Weights of a small GPT-style language model, trained from scratch on English Wikipedia.
Training: 185M tokens, 11310 steps.
Each number is 128 + 32 x the weight over its row's rms, rounded and kept within 0 to 255. Layers, rows and columns count from 0. The size above them is the row's rms in percent of the matrix's.

# layer 7 attention value, 128x128, rms 0.0951, rows 86-127, columns 0-63
size [107  99  89  99  98 105 102  88 104 105  93  92 104  94  98  96 106 104  97  95  92  92  96  97 103 103  87 109 113 104  81  87 106  99  96 106  95  87  83  99  92  97]
[[144 101 116 131 188 167  79 148 138 136 149  94 115 185  63 164 184 119 152  92 146 162 100 150 139 159 170 135 191 116  75 106 169 119  76 106 192 173  87 114 143 126 151 122 109 126 120 167  98 165 136 145  60 178 107 111 125 150 130 128 114 120 102 157]
 [116 136  63 117 107  88 187 174 134 114 159 144 100 138 116 180 157 128 135 167 114 100 111  71  61 134 171 186 170 104 117  85 143 122 159 139 167 129  85  66 149  67  87 166 136 155 119 118 106 110 122 106  74 157 117 122 135 145 111  72 113 115 174 105]
 [151  94 145 113 106 123 183 175 124 103 206 154 136 112 120  98 180 122 135 136 130  82 138 145  82 120 147 126 121 115 138 104 200 135 141 145 110 109 144 109 158  99 154  87  55  69  91 128  93 153 127  90  99 137 142  85 100 121 101 156 100 122 134 134]
 [139 106 179 155 115  93 151  93 143 103  94 112 177 110 107 106 110 110 183 102 141 108 130 170 164 134 101 100 169 123 169 160  92 139  82 188 147  98 141 139 142 139 116 126 148 162 142 142 101 139 118 178  98  94 159 161 114 161 163  72  85 149  86  86]
 [119 112 137 180 109 102 212 146 100  82 164 230 124 130 114 116 192 128 154  86 136 102  94 160 109 119 198 115 113 103  91 133 176 112 128 135 118 117  36 161 118  68 154 126 149  73 126 173 118  93 125 110  89 127 136 126 119 156  59 126  69 126 198 105]
 [150 151 129 143 119 182 115 135 138 147 203 134 130 169 101 121 168 132 161  97 134 145 136 184 123 178 167  99 169  72 165 108 110 127 104 138 145 134  91 139  88  74 141 108  97 124 110 161 155 142 138 155  53 165 128 117  72 107 122  82  91 133  57  67]
 [136 122 145 114  73  93 156 164 120 166  78 169 155 133 144 177 132 107 117 120 136 113 105 127 183  94 216 136 126 170 106 141  63 112 114 126 147 176  89 106 159 168 129 147 138 150 150 134  96 111 161 139 181 173 111 128 109 154 105 161 113 113 121 169]
 [133 152 162 136 117 187  73 167 155 138  59 128  49 148  96 154 100  92 131 167 125 131  91 106  99 155  91 107 173 126 100 182 109 122 109  92 138 128 115 104 114 138 127 146 160 169 168 112 175  97 150 164 109 170  73 111 177 186 148 162 138 154 145 115]
 [150  88 149 126 145  64 176 155  86  98 118 102 155 134 158 123 231 110 130 112 144  99 105 106  76  93 181 155 128 152  40 121 161 145 164 133 124 150  85 129 179 105 144  91 127 139 110 159  95 126 143  99 186  90 170 109 177 126 112 163 131 123 136 182]
 [140  96 112 137 118 153 181 124 144  86 123  83 145 126 126 154 128 127 120 131 114  82  93 114  82 134 169 127 163 192  87  95 130 122 176 196 102 122  66 116 127 141 138  66 129 156  87 131 101 127 123 106 124  78  82 138 213 151 113 169 149 118 140 162]
 [111 121 148 113  95 135 246  78 142  90 124 132 136 115 104 115  89 139 129 150 128  81 139 140 191 168  80 131 144 188 204 147  74 101 103 165 130 126 188 149 133 116 137  95 131 128 101 105  71 131 114 146 141 105 140 163 156 161 134 123 109 135 149 126]
 [148 157 107  98 165 166  58 138 122 216 102 143  90 159 124 131  90 139 138 186 152 200 128 176 171 109  99 101 171  80 196 133  72 133 100 131 124 134 190 101 139 109  89 130 152 182 156 112 127 144 142 180 136 191 154  92  84 125 143 135 127 132  91 137]
 [159 135  86  96 121 116 154 138 130 103 153 125 170 156  92 164 145 146 160 118 141  74 135 145 104 130  27 138 200 131 131 133 149 130 101 186 122  49  62 100 141 115 121 101  93 136 150  92 104 117  98 134  65 122 101 119 130 138 155  80 102 127 165  96]
 [151 147 100 131 123 116 160 169 207 140 134 140 154 102 100 111 167 151 116  96 121  96 126 131  11 141 106 146  97 154 112  94  56 143 171 130 109 121 122 128  92 202 115 107 158 164 124 122 150 102 147 121 181  96 138 112 197 164 130 112 147 110 135 131]
 [128 128 134 105 139 120 150  92 108 174 158 149 148 120  98 102 125 138 147  97 109 126 186 161 121 135 161 123 128 130 185 111  57 113  83 155 122 139 178 172 107 109 122 127 124  95 126 108 118 104 113 126  61  85 197  99 129 112 124 106 111 126 154  63]
 [131 136  95 193 100 236 137 132 171 149  91 146 136 147 128 132  73 111 119 162 107 136 113 142 138 163 191  74 122 114 131 114 116  88 133 156 135  94  60 133  70 132 102 140 120 151 154  98 151  84 137 130 130 163  77 121 174 139 107  53 137 110 144 116]
 [165  92 101 102  95 206 108 187 145  77 171 172 171 165 164 129 155 157 132  90 126 109 137 122 137 141 130 104 152 172 205 180  93  88 106 130 117 133 108 125  48 119 144 128 138 100 145 162 119 153 122 155 157 116 141 115 120 125 123 150 112 118 122 105]
 [144 112 112 105 162 150  87  90 135 153  96  82 119  97 108 101 154 149 101 141 157 177 127 139 164 159 156 115  93 149 112 119 135 142 171  78 125 128 126 156  92 108 106  76 127 180 141 110 147 148 150 112 121 113 151 132 116 130 173 129 124 140 103 130]
 [108 111 135 157 124  52 136  82 120 108 156 106  93 102 116 119 119 135 109 153 119 125 157 120 172 153 124 165 154 131  96 112 169 117 107 183 102  92 149 194 160  43 129  97 105  97 140 128  97 120  83  76  20 100 122 131  76  96 150  97 120 149 121 133]
 [103 116 110 134  90  34 168 105 206 163 128 146  95 161 138 123 149 128 165 158 136 125 102 122 175 164 109 144 166 136 149 127 105 115 115 118 110 105 135 105 131 123 105 144 139 222  96 155 121 166 110 166  99 109 135 108 136 142 114 119 110 132  45 154]
 [140 101 113 167  80 111 131 152 203 145  76 142 157  79 163 116 126 128  81 120 170  80 113 107  85  98 194 126  80 134  29 146 148 134 108  95 102  96 135 132 142 155 149 154 137 131 121 132  88 128 117  93 115 107 161 146 136 170 127 173 141 127 154 184]
 [113  95 132  92 154 158 102 143 192 127 138 161 131  83 119 117 136 167 108  83 134 125 134 158  92  99  91 156  59 126 137 135 154 158 116  98 106 132 167  99 140 180 119  85 142 135 169 151  74 190 134 123  92 121 129 128  98 188 116 193 139 123 113 179]
 [169 152 237 139 110 176 121 141  81 117 101 142 128 182 102 106 117 147 143 104 143 128 119 147  59  69 127 106 105 107 157 173 197 134 118 141 209 123 148  99 135 127 164 187 114  34 144 143 137 154 127 122 201 149 172 130 126 152  95 137 117 122 122 127]
 [119 146 127 121 128 149 142 167  90 118 228 144 164 145 114 145 151 128 151  65 132 120 152 166 114 127 120 114  86 170 188 124 127 148 136 148 123 119 155 112  98 167 138  91 135 120 127 144 154 168 125 130 197 123 119 131 122 134 107 190 126 130 148 110]
 [128 154 132 152 113 128 149 130 132  89 150 134 121 139 115 117 136 101 109 132 143 140 129 138 183 136  99  91 105 196  81 118 153 109 111 178 140 128 143 126 158 225 138 100 126 128 132  84 138 108 113 121 183 140  96 152 159 174 110 127 162  89 197 189]
 [120 113  74  61  92  78 189 139 234 149 114 142 100  87 147 142 156 127 126 115 141 110 107 183 146 172 176 103 139 183 175 113  39 104 115 140 102 128 114 115 115 167 119  98 157 171 120 135 142 156 147 124  89  73  85 103 151 170 148 160  85 141 119  91]
 [114 108 155 119 158 125 150 134  70 132 173 138 126  80 126 107 185 159 117  57 112 118 149 139  64 120  98 153 104 173 199 122 143 130 174 181  87 163 143 138 117 175 152 112 128  84 120 152  46 167 126 108 131  49 127 141 119 158 128 174 124 140 111 152]
 [126  99 176 188 121 150 130 119  37  70 126 127 168 168 147 126 149 124 107  95 128 160 111 120 195 108 201 128  57 175  52  73  54 115 117  93 145 141 110 159 179 165 139 124 128  94 148 136 166 126 163 126 193 151 119 164 106 133  98  91 151 110 105 134]
 [ 90  77 131 138 143  57 157 132  76  90 130 136 148 100 113 115 167 133 126  91 116 112 117 104 115 145 116 172 152 182 119 103   7 150 157 118 119 167 151 137 169 172 161  45 113 157 135 172  72 154 148 146 163  45 151 143 168 149 114 179 143 138 104 156]
 [134 133  83 127 136 173  92 119 184  90 144  97 110 124 147 167 126 124  96 149 114 143 128 119 142 133  70 126  70 153  57 127 195 114 151  55 104  89 201 112 139  82 120 143 126 112 132 127 138 153 139  99 143  36 133 106 112 107 133 155 148 113 104 139]
 [ 86 113 130 140 122  55  86  32 109 162 126 124 178 140 144 128 111 143 155 112 122 150 130 171 206 112 219 130  93 157 123 112 118 116  76 103 114 150 125 149 153 120 136 147  98 152  88 116 109 129  92 137 124 110 181 104 119 106 119  80 106 136 118 124]
 [108 145 157 154 119  56 115  97 177 127 116 146  91 121 119 118 145 125 120 111 123 154 129 121 194 159 164 124 123 129 108 159 162 130  61  70  99 120 123 178 123  55 158 131 129  77 123 134 137 130 116 104  70 117 140 137  53  88 104 101 110 136  48 108]
 [148 118 206 157 138 165 141 104  50 155  86 140 106 183 153  99 155 174 146 136 133 147 132 147 103 110 233  97 168 153 200 127 166 117  97 130 156 170 109 184 130 104 151 131 120 140 103 145  90 141  98  93 145 144 136 101 126 168 122 189 110 145 120 160]
 [127 128 184 169 126  21 123 116 139 136  82 120 148 169 101 100 171  92 152  94 110 107 119 166  86 110 124 146 103 135  78 127 117 140  92  89 135 151 128 113 126 143 123 175 134 107 127 142 131 148 132 110 211 138 137 110 165 186 156 129 163 154 102 170]
 [139  94 121  87 143 107 173 107  94  79 191 102 151 121 134 168 172 141 145 127 109 116 143 110 120 121 109 155 186 145  94 121 182 107 124 217 134 122 110 112 160  58 128 110  79  85 127 123  76 134 130  78  38  88 155 135 104  97  97  93 106 119 154 120]
 [107 163 153 128 135  86 116  99 111  95 120 126  85 120 126  47  88 125 112 101 116 124 150 103 177 207  56 133 121 139 162 144 111 120 136 136  91 123 111 203 103 154 120 115 148 147 146 110 131 124 100 145 156 100 130 176 124 128 164  91 159 137  78  87]
 [149 142 159  87 127 170 114 151 183  99 159 137  54  89 127 121  86 129 127 159 136 127 113 138 154 187  73 104 157 103 195 247  89 130 100 137 119 138 206  97 117 106 106 137 116 136 144 118 123 119 154 130 118 150 113 151 106 138 174 141 110 137 174  92]
 [104 164  49 152  95 107 142 183 160 161 150 183  94 209 110 118 162  86 127 134 142 152 109 136 148 149 117 105 127 134 142 136 116 135 181  96 150 162 154 156 122 151 155 135 117 175 141 141 127 108  94 128 200 232 129 144 103 134 136 147 185 125  99 159]
 [120 136 154 157 109 146 121 134  77 119 159 150 164  83  91  53 158 177 115  45 123 141 168 154  84  93 110 149  61  99 129 174 122 149 138  94 109 167  86 130 129 125 153 100 158 113 161 176  88 142 128  93 134  71 155 158  83 159 107 149 116 111  93 146]
 [161 116 179 165 146 106 102 145 145 151 114 101 149 124 135 144 205 131 159 112 123  81 101 128  81 115 179 147 195 136  75 127 125 138  62 122 169 184  32 112 129 143 106 152 138 142  77 128 142 133 149 113  63  98 128  96 169 173 137 149 105 142 171 117]
 [148  91  87 110 139 154 184 154 143  97 149 111 179 165 145 112 128 112 137 129 149 114  95 138 117 133  71 129 200 178 136 110 116 112 112 146 158 159 115 106  93 198  95 121 117 155 112 125 105 155 148 134 174 118 131 146 194 149  96 137 107  77 159 155]
 [141 187 105 128 100 101 128 101 172 197 119 171  60 135 134 185 144 114 146 169 147 141 136 141 164 115 155  97 111 147  96 130 138 120 112 107 114  97 183  90 134  79 136 123 132 125 145  87 109 129 140 149  98  90 151 113  83 116 108 122  86 132 134 146]]
# layer 7 attention output (transposed), 128x128, rms 0.168, rows 86-127, columns 0-63
size [106 103  90 105  97 108 103  93 103  96  95  94 105  95  99  93 106 102 101  93 101 100  91 105 100 105  93 112 103 100  86  80 107 102  97 100  96  93  93 102  99  99]
[[111 150 157 135 134 210 118 108  75 168 114 137 168 147 107 188 122 137 163  99  99 142 115 106 130 154  99 141 102 173 109 162 149 103 132 151  58 126 150 156 145  90 151 163 114 134 135 107  88 134  85 112 131 122 160  69  89  60 149 147 133 113 134 111]
 [ 97 121 118 155 116  95 147 102 130 115 112 134 110  97 168  88 109 156 101 119 155 184 135 176 157 160 145 107 161  81 107 144 113 151 161 132  55  33 169 118  90 126 188 133 105 114  62 103 169 156 171 114 109 114 215  71 121 132 140 170  83 155 123 142]
 [ 93 151 130 132 122   0 149 108  93  31  95 137 166 147 156 131  96 113 119  73  94 170 122 119 100 155 165 168 107 163  99 127 129 154 173 132 143  69 134  95 124 124 140 112 133 102  86 109 109 191 125 123  79 146 139 101 110 118 103 145 169 148  96 140]
 [ 93  91 149 181 158 148 145 150 166 134 159 157  44 126 121 119 155 101 102 136 175 100 127 147 124  85 118 136  68 139 189 153 191 155  84 106  88 104 106 142 196 130 156 163 113 139 124 100 102 120  88 201 118 169 159 138 121 129 145 137 148 111 170 182]
 [127 106 178 132 144 103 112  77 165  75 130 126 122 143 138  96 135  80  89 121 176 156 148 147 159 147 158 136 159 139  91 181 160 107 115 104  97 165 119  66 110  45 107 119  86  90 104 130  94 158  89 118  92 120 157 115 104  96  80 136 123 141 142 189]
 [113  88 124 131 162 105 103 123  74  66  73 122 111 144 138 143 112 138 111  86 152 148 157  93 114 145 152 154  96 166 124 224 180 102  99 117  91 115 156 127 123 111 174 193  89  93  94  80  94 188  75 179 113 153 174 111 115 138 102  96 152 131 127 121]
 [126 131 181 146 159 119 146 201 171 160  98 117 119  68 108 133  93  69  74 128  81 114 159 169  94 157 144  98 128 109 167 168 107 149 134 184 106 167 154 111 127 166 129  82 160 160 132 190 159  91 157  93 145 138 137 138 121 143 105  76  64 126 156 120]
 [ 76  88  93 129 169 245 128 117 131 200 126  98 129  59  90  88  83 149 144 133 124 104 108  92 151 113  87 117  76 141 135  92 178 118 113 113  85 165 158 164 155 113 142 164 115 151 152 160 151 112 132 167 144 120 128  81 125  64 169 129 129 108 167  92]
 [107 194 174 131 124  32 157 108 113 114 194 168 198 134 145 146  67  88  77 139 142 125 136 157 118 128  85 104 129 132 124 119 113 136 140 148 124 104 119 100 141 127  98 101 136 110  81 129  80 169  83  69 172  45 113 144  78 141 119 167 145 121 106 153]
 [175 145 104 179  56 222 150 151 131 118 149 127 139 122 162 117 128 134 155 181 122 123 167 175 123 107  92  89 126 121 170  74 109 153 178 110 146  70 106 116 169  60 135 126 131 133 124  89 141  87 130 126 137  67 130  68  97 115 137 156 146 167 128 113]
 [154 139 115 164 149 161 166 132 186 140  81 127  69 138 154  88 160  96 149 119 116 133 146 213 158 147 172 108 111 134 165 121 128 115 101 115 135 141  95 100 142 123 130 164  78 139 186 167  83 101 139 145  66 174 112 135 115 107 111  68 144 122 140  67]
 [158 103 157 111 124 221 121 166 108 195 113 158 114 138 154 153 105 110 152  79 116 120  91 115 128 105 128 108  19 121 152 153 119  99 142 145 146 136 152 153  90 172 140 135 156 174 133 171 136 121  94 180 143 169 150 121 129 160 137 132  96 127 157 108]
 [186 155 131 135 131 187 155 124 121  30  91 145 100 103 149 105 105 147 147 129 150 179  90 189 118 128 145 152 136 146 149 163 158 121 120 130 170 103  79 118 144 116 195 166  94 131  94 119 149 153 182 121  91 179 168  96 120 136 119 152 129 162 105 148]
 [108  88  95  94  99 143 138  95 149 116 130 130  99 118 151 140 121 176  97 193 165 143 166 117 203 157 121 138 150 108 126  97 109 169 164 137 143  82  41 138 129  74 129 155 134 143 134 109 149 113 131 137 149  64 144 111 173 141 147 129  97 150 168 105]
 [139 111 122  90 149  77 102  96 195  97  71 139 106 165 161 148 132 144  43 114 130 153 125 160 151 113 208 139 192 122 171 154 101  87  79 102 152 145 100 100 138 151 140 171 131 114 174  97  63 131 100 144 134 160 115 179 140 166 109  90 130 102 146 100]
 [204  61  97 124 163 255  79 117 164 123  45  88  98 114 140  94 183 167 143 158 165 141 128 107 169 122 152 123 117 115 156 155 149 104 110  83 103 130 114 149  91 110 168 146 117 110 107 103 118 103 104 154 109 159 115 141 123 115  99 114 100 146 124  87]
 [185 120 117  91  96 115 113 142 134 115  88 125 100 166 101 182 166 102  78  74 152 161  61 168  81 141 143 188 120 123 121 171 131 161 147 117 160 122 156 125  94 103 147 169 125 121 117 117 136 125 154 156  91 120  41  88 124 174 106 108 134 164 123 124]
 [ 87 128 127 100 178 136  78 121  69 132 154 152 131  87 130  98 122 147 122 135  93  97 203 108 144 122  60  92 180 138  96 117 117 106  97 166 106 105 127 148 123 106 101 110 139 102 150 156 115 112  64 121 203 154 133 162 101 136 113  79 106  84 104 102]
 [122 148 134 129 173  71 107 123 131 108 154 149 163 145 122 104 183 124 143 108 159 135 118 113 134 111 168 131 152 146 105 102 144 108  90  45 138 157 103 154 162 160 121 119  94  89 105  71  87 167  92 132  89 170 103 138 126 128  96 127 157 121 136 132]
 [ 95 164 159 206 145  38  64 113 167 150 146 143  89 171 151 114 146  88 118 178 175  90 131 130 143 128 121 183  77  88 135 123 159  90 183 147 100 111 135 173 109 123 211 112 128 141 150 112 156 103  88 178  92  99 159 101 136 104 128  90 128 187 124 154]
 [ 38 124 129 153 107  57 120 135 161 142 183 112 121 126  75 109 122 152 104 133  63 135 131 117 120 143 130 172 155 127 104  40 146 218 172 124 132 123 148 129 240 109 118  84 165  96 156 110 144  94 117 116 115  97  96 130 179  99 161 136 133 144 151 195]
 [ 91 122 116  82  66 154 127 155 114 157 129 111 144 111 123 124 188 105 165 130  88 112 157  93 148 111 106 136 101 130 105  32 100 162 194 147 160 131  78 103 128  65  95 180 170 161 130 144 128  85 116 137 169 128 119  99 105  75 142 115 102 171 169 153]
 [157  88 137 126 102 183 151 119 147 129  89 140 119 127 100 153  99  71 125 114 135 134  65 134  95 123 116 144  15 111 134 162  93 133 109 147  73 123 167 110 135  88  93 138 106 168  93 106 121 187 149 164  88 150  99 129 150 125 131 155 156 103 143 151]
 [154 112  89 136  53 138 151 126 105  98 153 149 144 159 123 144 108  85  97 135 159 127 151 130  89 105 102 153 102 172 115 108 140 134 164 180 210 110 106  75 120  78  83 151 133 145 153 134 152 157 134 126 107 119 175  22 128 166  93 119 148 181 144 180]
 [166 127  91 110 128 255 129 132 125 139 154 122 161 171 154 153 152 107 143 221 151 101 176 128 148 128  90 118  91 162 162  74 153 127 144 111 156 173  81 100 171 169 116 137 165 186 143 177  88 133  95 120 114 156 135  96 142 106  87 148 162 184 185 159]
 [ 80 112 162 119 150  69 127 151 185 123 131 151 103 113 114  94 149 116 116 120 147 137 158 167 137 135 154 127 176 123 147 152 143 135 169 121 141 134 123 139 146  95 119 137 135 152 122 194 145  63  36 143 174 134 154 121 103 146 114  54  85 166 121 102]
 [152 122 119 132  52 105 165 115 133  98 133 179 150 165 132 146 131 104 126 116 122 145 145 146  76 100  90 130 135 120 108 111  70 137 140 139 191  64  80  82 128  76  48 129 104 155 143 131 133  86 136 126 125 101 128  68 113  95 112 111 138 166 125 125]
 [120 131 107 164 125 169 168 184 122 146 139 110 163 150  57 136  83 121  94 148 130  93 181 148 125 149  93 117 149 141 181 145  75  97 115 151 111 216 136 119 106 167  98  71 125 120 114  98  64 110 159  97 142 145 112 144 126 165 124  91 114  72 155 151]
 [ 70 184 128 148  87   0 202 127 140 157 194 167 136 142 114 141  94 111 108 149 134 108 152 162 154 130  85 135 126 140 131  77 105 143 152 156 150 120  69 124 123  72  87 128 138 144 149 147 125  97 156 112 167  34 124  92  99 110 154 100 135 120 135 119]
 [132 168 112 148  44 168 130 145 114 166 154 115 131 169  77 149 171 137 192 126 158 146 132 138 158 107 133 172 208  91  62  60  87 150 143 101 160 155 127 127 156 128 137  96 139 146 122 106 129  97 129  92 141  98  93 129 181 130 151 131 148 152 126 160]
 [125 140 180 122 178 132  95  92 184 103 115 154  86 179 113 157 141  90  78 163  89  68 152  89 140 121 200 140 175 148 174 113 127  71  97 114 105 170 151 133 141 176 142 121 127 107 187 110  57  98  39 104 125 172 137 196 163 126 119  75 121  83 137 110]
 [ 63 148 159 113 209   0  82 143 119 129 143  84 139 126  87 121 160 101 125 101 137 126  91  85 133 140 175 169 165 138  99 175 151 104  96  77 120 206 155 155 155 156 138 114 120  99 105 147  93 153 104 138 131 139  76 167 127 130 130  96 128  89 115 144]
 [188 119 161 109 139 124 105 144 131 110  71 167 159 139 157 152  68  66  96 111  90 128  77  82 114 102 136 104  44 172 153 158  91 107 121  86 157 158 158 112 108 100  56 142 129 131 137 161  44 129  67 158 132 130  55 146  81  74  98 131 138 100 115 146]
 [ 87 117 186 125 163  84 150 150 178 148 142 161 142 107  84 111 115 104 144 143 159 109 117  96 116 110 119 170  96 147 150 137 129 115 110 138  96 204 146 158 160 146 112 153  97 131 116 147  73 115 101 117 112 156 129 119 173 120 130 120 108 103 160  96]
 [180 180 178 156 117 117 165 125  92  57 136 145 154 161 156 133 119 121 137 112 129 184 122 206  92 117 151  87 178 132 124 161 105 104 114 106 152 113 130  81 172 149 145  97  97 135  85  66 132 184 141  94  92 137 135 123  66 139 106 163 143 136 103 124]
 [ 94  95 111  86 204  96  91  71 108 156 173 146 107 107 110  77 200 162 149 174 185 104 136  91 143 132  76 109 141 135 140 143 148 103  77 119 138 158  86 184 102 142 118 134  77  87 154 172 144 106 117 170 165 112  99 128 124 133 116  78  92  97 101  75]
 [ 83 120 105 128 175  93 167 127 100 138 117 137 116 120 118  80 124 153 151  51 111 166  87 135 126 143 159 113  96 134 105 121 181 154  83  66 139 161 176 128 124 191 136 136 107 137 110 185 174 148 140 176  64 193 105 153 134 110 131 106 135 112 136  80]
 [143 132 130 124 128 165 131 118 102 153 124 189 102  79 148 169  64 152 155 125  78  93 106  95 159 161 140  93 160 149  79  99 160 176 145 197  90 159 131 141  84 130  97 150 137 142  98 163 174 100 150 101  64 137 146 144 195 126 117  74 106 152 140 123]
 [129 102 122 143  68 158 147 182 129 142 136 138 113 173 135 126 155  88 126 175 169 159 190 124 111 123  88 161  63  86 125 114  84 126 179 140 157 163  84  46 120  91 117 147 126 120  90  90  95  99 147 139 143 112 108 113 183 125 130 110 113 167 154 168]
 [ 94 132 184 124 152  67 114 117 104 115 124 104 159 186 101 130 100 136  77 130 136 140 106 150 125 140 122 151 110 144 192 174 128 115 134  86  93 157 141 121 175 143 170 143 123 139 168 199  67 109 102 150 147  80 115 150  80  69 166 159 109  98 143 141]
 [169 169 141 130  72 130 130 149  86 137 126  87 125 209 166 166 142 115 157 156 160 155 121 218 162 150  87 115  88 117 166 158 164 148 160 169 118  72  71 112 115 108 130 163 137 188 149 175 120 141 110 141 118 109 149 115  74 136 131 135 120 165 118 151]
 [142 127 145 178 131 201 129 137 203 120 132 128 100  99 108 116  90 108 124 159 127 117 181 127 113  98 180 151 178 126 108  99 126 115 133 120 143 145 177 128 188 145 151 106 141 157 138 121 139  97  91  90 123 156 175 133 169 112  85  87 103 188 172 152]]
# layer 7 MLP up, 512x128, rms 0.134, rows 0-10, columns 0-63
size [ 99  96  96 106  98  99  99  94 104 100 101]
[[154 151 108 197 135 175 105 110 141 152 128  98 182 131  92 116  74 132 124 131 161 159 161  87 138 146 189 130 124 124 153 177 112 124 118 104 147 145  84 108 118 165 102  93 116 142 124 170  95 104 120 137 134 132 111 125  82 194 104  97  80 213 130 130]
 [154 112 131 158 109 122 131  98 128 134 151  71 112  95 172  75 188 180 189 111 162 142 116 167 132 107 119  87 150 125 145 147  94  56 192 125  81 145 159 161 119 126 154  85 148 116 121  92 109 111  88 175  61 107 133 114  83  92  67 119 157 167 158 117]
 [150 141  82 130 134 204 143  91 155 142 150  57 206  55 138 136 140 106 158 152 137 174 136 109 155  90 125 138  64  98  93 110 158  72  98 138 192 124  82 140  59 137 155  93 159 132 153 105 132 119 173 110 111 138 154 118 137 200 138  93 165 165 112 164]
 [157 144  80 151 122 149 156 113 124 150 127 105 122 158  38 162 124  78 230 109 126 170 115 142 118 175 153 110 127 167  96 171 154  92 115 165 133 145 110 144 157 167 139 121 156 162 127 139 114  65  87 180 167 114 124 124 146 123 124 126 126 102 142 119]
 [138 203 119 108 163 106 101  97 103 143 119 167 119 107 145 166 182 177 197 103 194 147 153 161 107 103 125 116 133 110 143 125  78 112  74  97  89 124 150  83  98 139 106 111 148 184 198 119  90 109 140 140 109 166  93  96  95 107  67 155 114 133 178  89]
 [151 158 197 153 129 176 143  72 144 199 147 127 154  93 121 221 176 170 161  85 176 117 184 146 177 115 140 158  86 116 160 167 152 136  65 181 137 100 119 124 105 158 115 100 126 112 144  82 114 157 171 170  93 126  85 114 155 127 105  61 184 126 117 111]
 [132 167 146 142 123 142 124 154 107 117 115  83  92 145 132 126  99 148 144 127 157 131 127  92 111 120 113  94 149 116 147 167 132 136 163 141 173 176  99  69 150 165 141 147 148 125 154 146 119 103 105  90 119  78  96 127 129 144 123  78 190 105  81 119]
 [148 144 148 144 114 154 147 114 155 148 164  94 104 159 101 182 138 181 182  56 165  75 148 196 160 181 110 162 110 131 155 150 174 118 106 160 140 130 103 163 128 103  95 168 118 106 150  86 105  38 140 105 111 140 124 149 152 148 147 118 121 151 139  80]
 [129 129 145 118 136 173 134  73 154 133  87 121 151  97 111  92  56  93 147 139 113  61 162  76 209 122  69 105 125  81 177 185 114 116 160 113  97 109 105 120 115 103 153 132 172 124 165 118 105 106 121 116 110 123 119 174 162 168 131 145 175 153  97 123]
 [138 143  94 110 165 138 111 150 169 176 131  69 167 147 111 127 114  94 122 106 148 127 122 107 105 110 153  86  88 135 190 122  96 116 129 149 145 115  79 116 120 172  96  73 192 102 132 108 104  56 160 135 145 163  41 118 164 149 141 105 115 113  99 130]
 [140 125 110 130 187 163 155 164 143 201 164 176 118 119 135 160  63 128 134 137 144 130 180 188  84 123 137 126 128 152 131 119 150  91 134 173 126 113 166  99 131  97 135 142 140 132 110 135  98 126 134  86 130 132 112 109 108 180 129 134 160 147 166 107]]
# layer 7 MLP down (transposed), 512x128, rms 0.129, rows 0-9, columns 0-63
size [100 106 102 105  98 105  98  97  90 114]
[[135  92  84  55 119 133 153 127 166 110 101 110 155 183 140  97 128  86 112 137 142 118 102 126 174 102 133 117  94 116 155 103 111  60 157 148 130 140 173 135 191 115 158  83 125  94 186  95 132 114 113  71  77 120 128 168 151  97 139 165 136 119 153 154]
 [171 135 116 161 125 189 110 144 143 156 130 133 121 120 166  72  66  88  66 100 125 110 203  85  76 149 115 157 126 122 145 124 100 158 126 153 134  90 113 154 120 146  95  99 161 105 138 147 124 158 162  87 171  91  65 102 114 100 100 146 152 145 177 110]
 [ 65 143 178 157 183 176 188  99 167 164 136  96 143  92 143 102 148  92  71 103 108 186 139 108 105 130 128 182 111 107  98 121 133 135 171 141 130  85 116 156 132 133 136 121 216 158  61 122 117 132 119  94  81 115 110 167 173 118 105 137 100 166 115 149]
 [133 108 147 115 114  58 125  95 115 140 160 114 155  67  70 110 148 144 142 154 104 121 129  79 205 153 165 164 157 212  84 150 163 162 120 168  99 146 130 130 130 137 131 162 132 162 110 101 128 145 142 121 187 135 139  90  85 129 153 120 105 125 160 166]
 [144 153 136  81 147 138 154 122 125  96 164 131 100 142 131  37 132 182  25 174 159 105  87  96 145 150 148 140 178  57 134 148  86 148 181 152 126 175 123 138  83 154 139  99 167 160 134 158  86  81 138 100 130  99 113 105 117 119 132 102  99 131 104 154]
 [ 87 149 145 174 150 199 155 183  68 129 150 130 130 106  94 129 109 120 137 195 143 175 166  72 124 117 132 124 119  88 120 126  76 109 146 117 118 154 158  84 145 111 138 136 139 102  89 106  30 112 179 142 150 184 103 138 138 126 146 151 110  96 172 168]
 [155  98 180 116 152 143 159 115  96 140 109 133 128  99  55  95 132  89 153 164 107 156 188 158 113 227 150 102  79 129 127 151 105  88  97 174 142 125 104  73 145 115 118 144 155 190 112 191 180 170  88 148  95 113 117 139  83 104 114 224 149 127  85  96]
 [115 146 115 159 146 133 143  83 147 100 143 100 117 104 129  93 159 168 117 154 158 119 151  94  89 127 161 106 160  48  90 156 133 128  90  98  89  69 130 131 160 114 139 105 114 145 172 109 158 167  56 155 133 100  95 165 214 138 149 142 164 110 125  93]
 [125 128  86  61  80 103  67 146 101  95 161 192 153 165 102 179 139 148 104 156  47 114  81 105 149 121 147  80 116  80 107 139  85 137 117 107 147 143 111 158 156  84 119 135 116 219  85 152 149 185 121 108 146 135 122  82 151 113 175 177 148 131 133 133]
 [136  83 129 128 134 157 122 123 115 123 121  85 165 120 137 203 164 133 188 127 198 128 147 111  96 100  76 184 104 122  98 160 117 160  86 151 196 141 140 175 115 168  94 115 138 175 126  73 109  82 124 140 133 181 124 153 167  98 161  75 143 163 163 156]]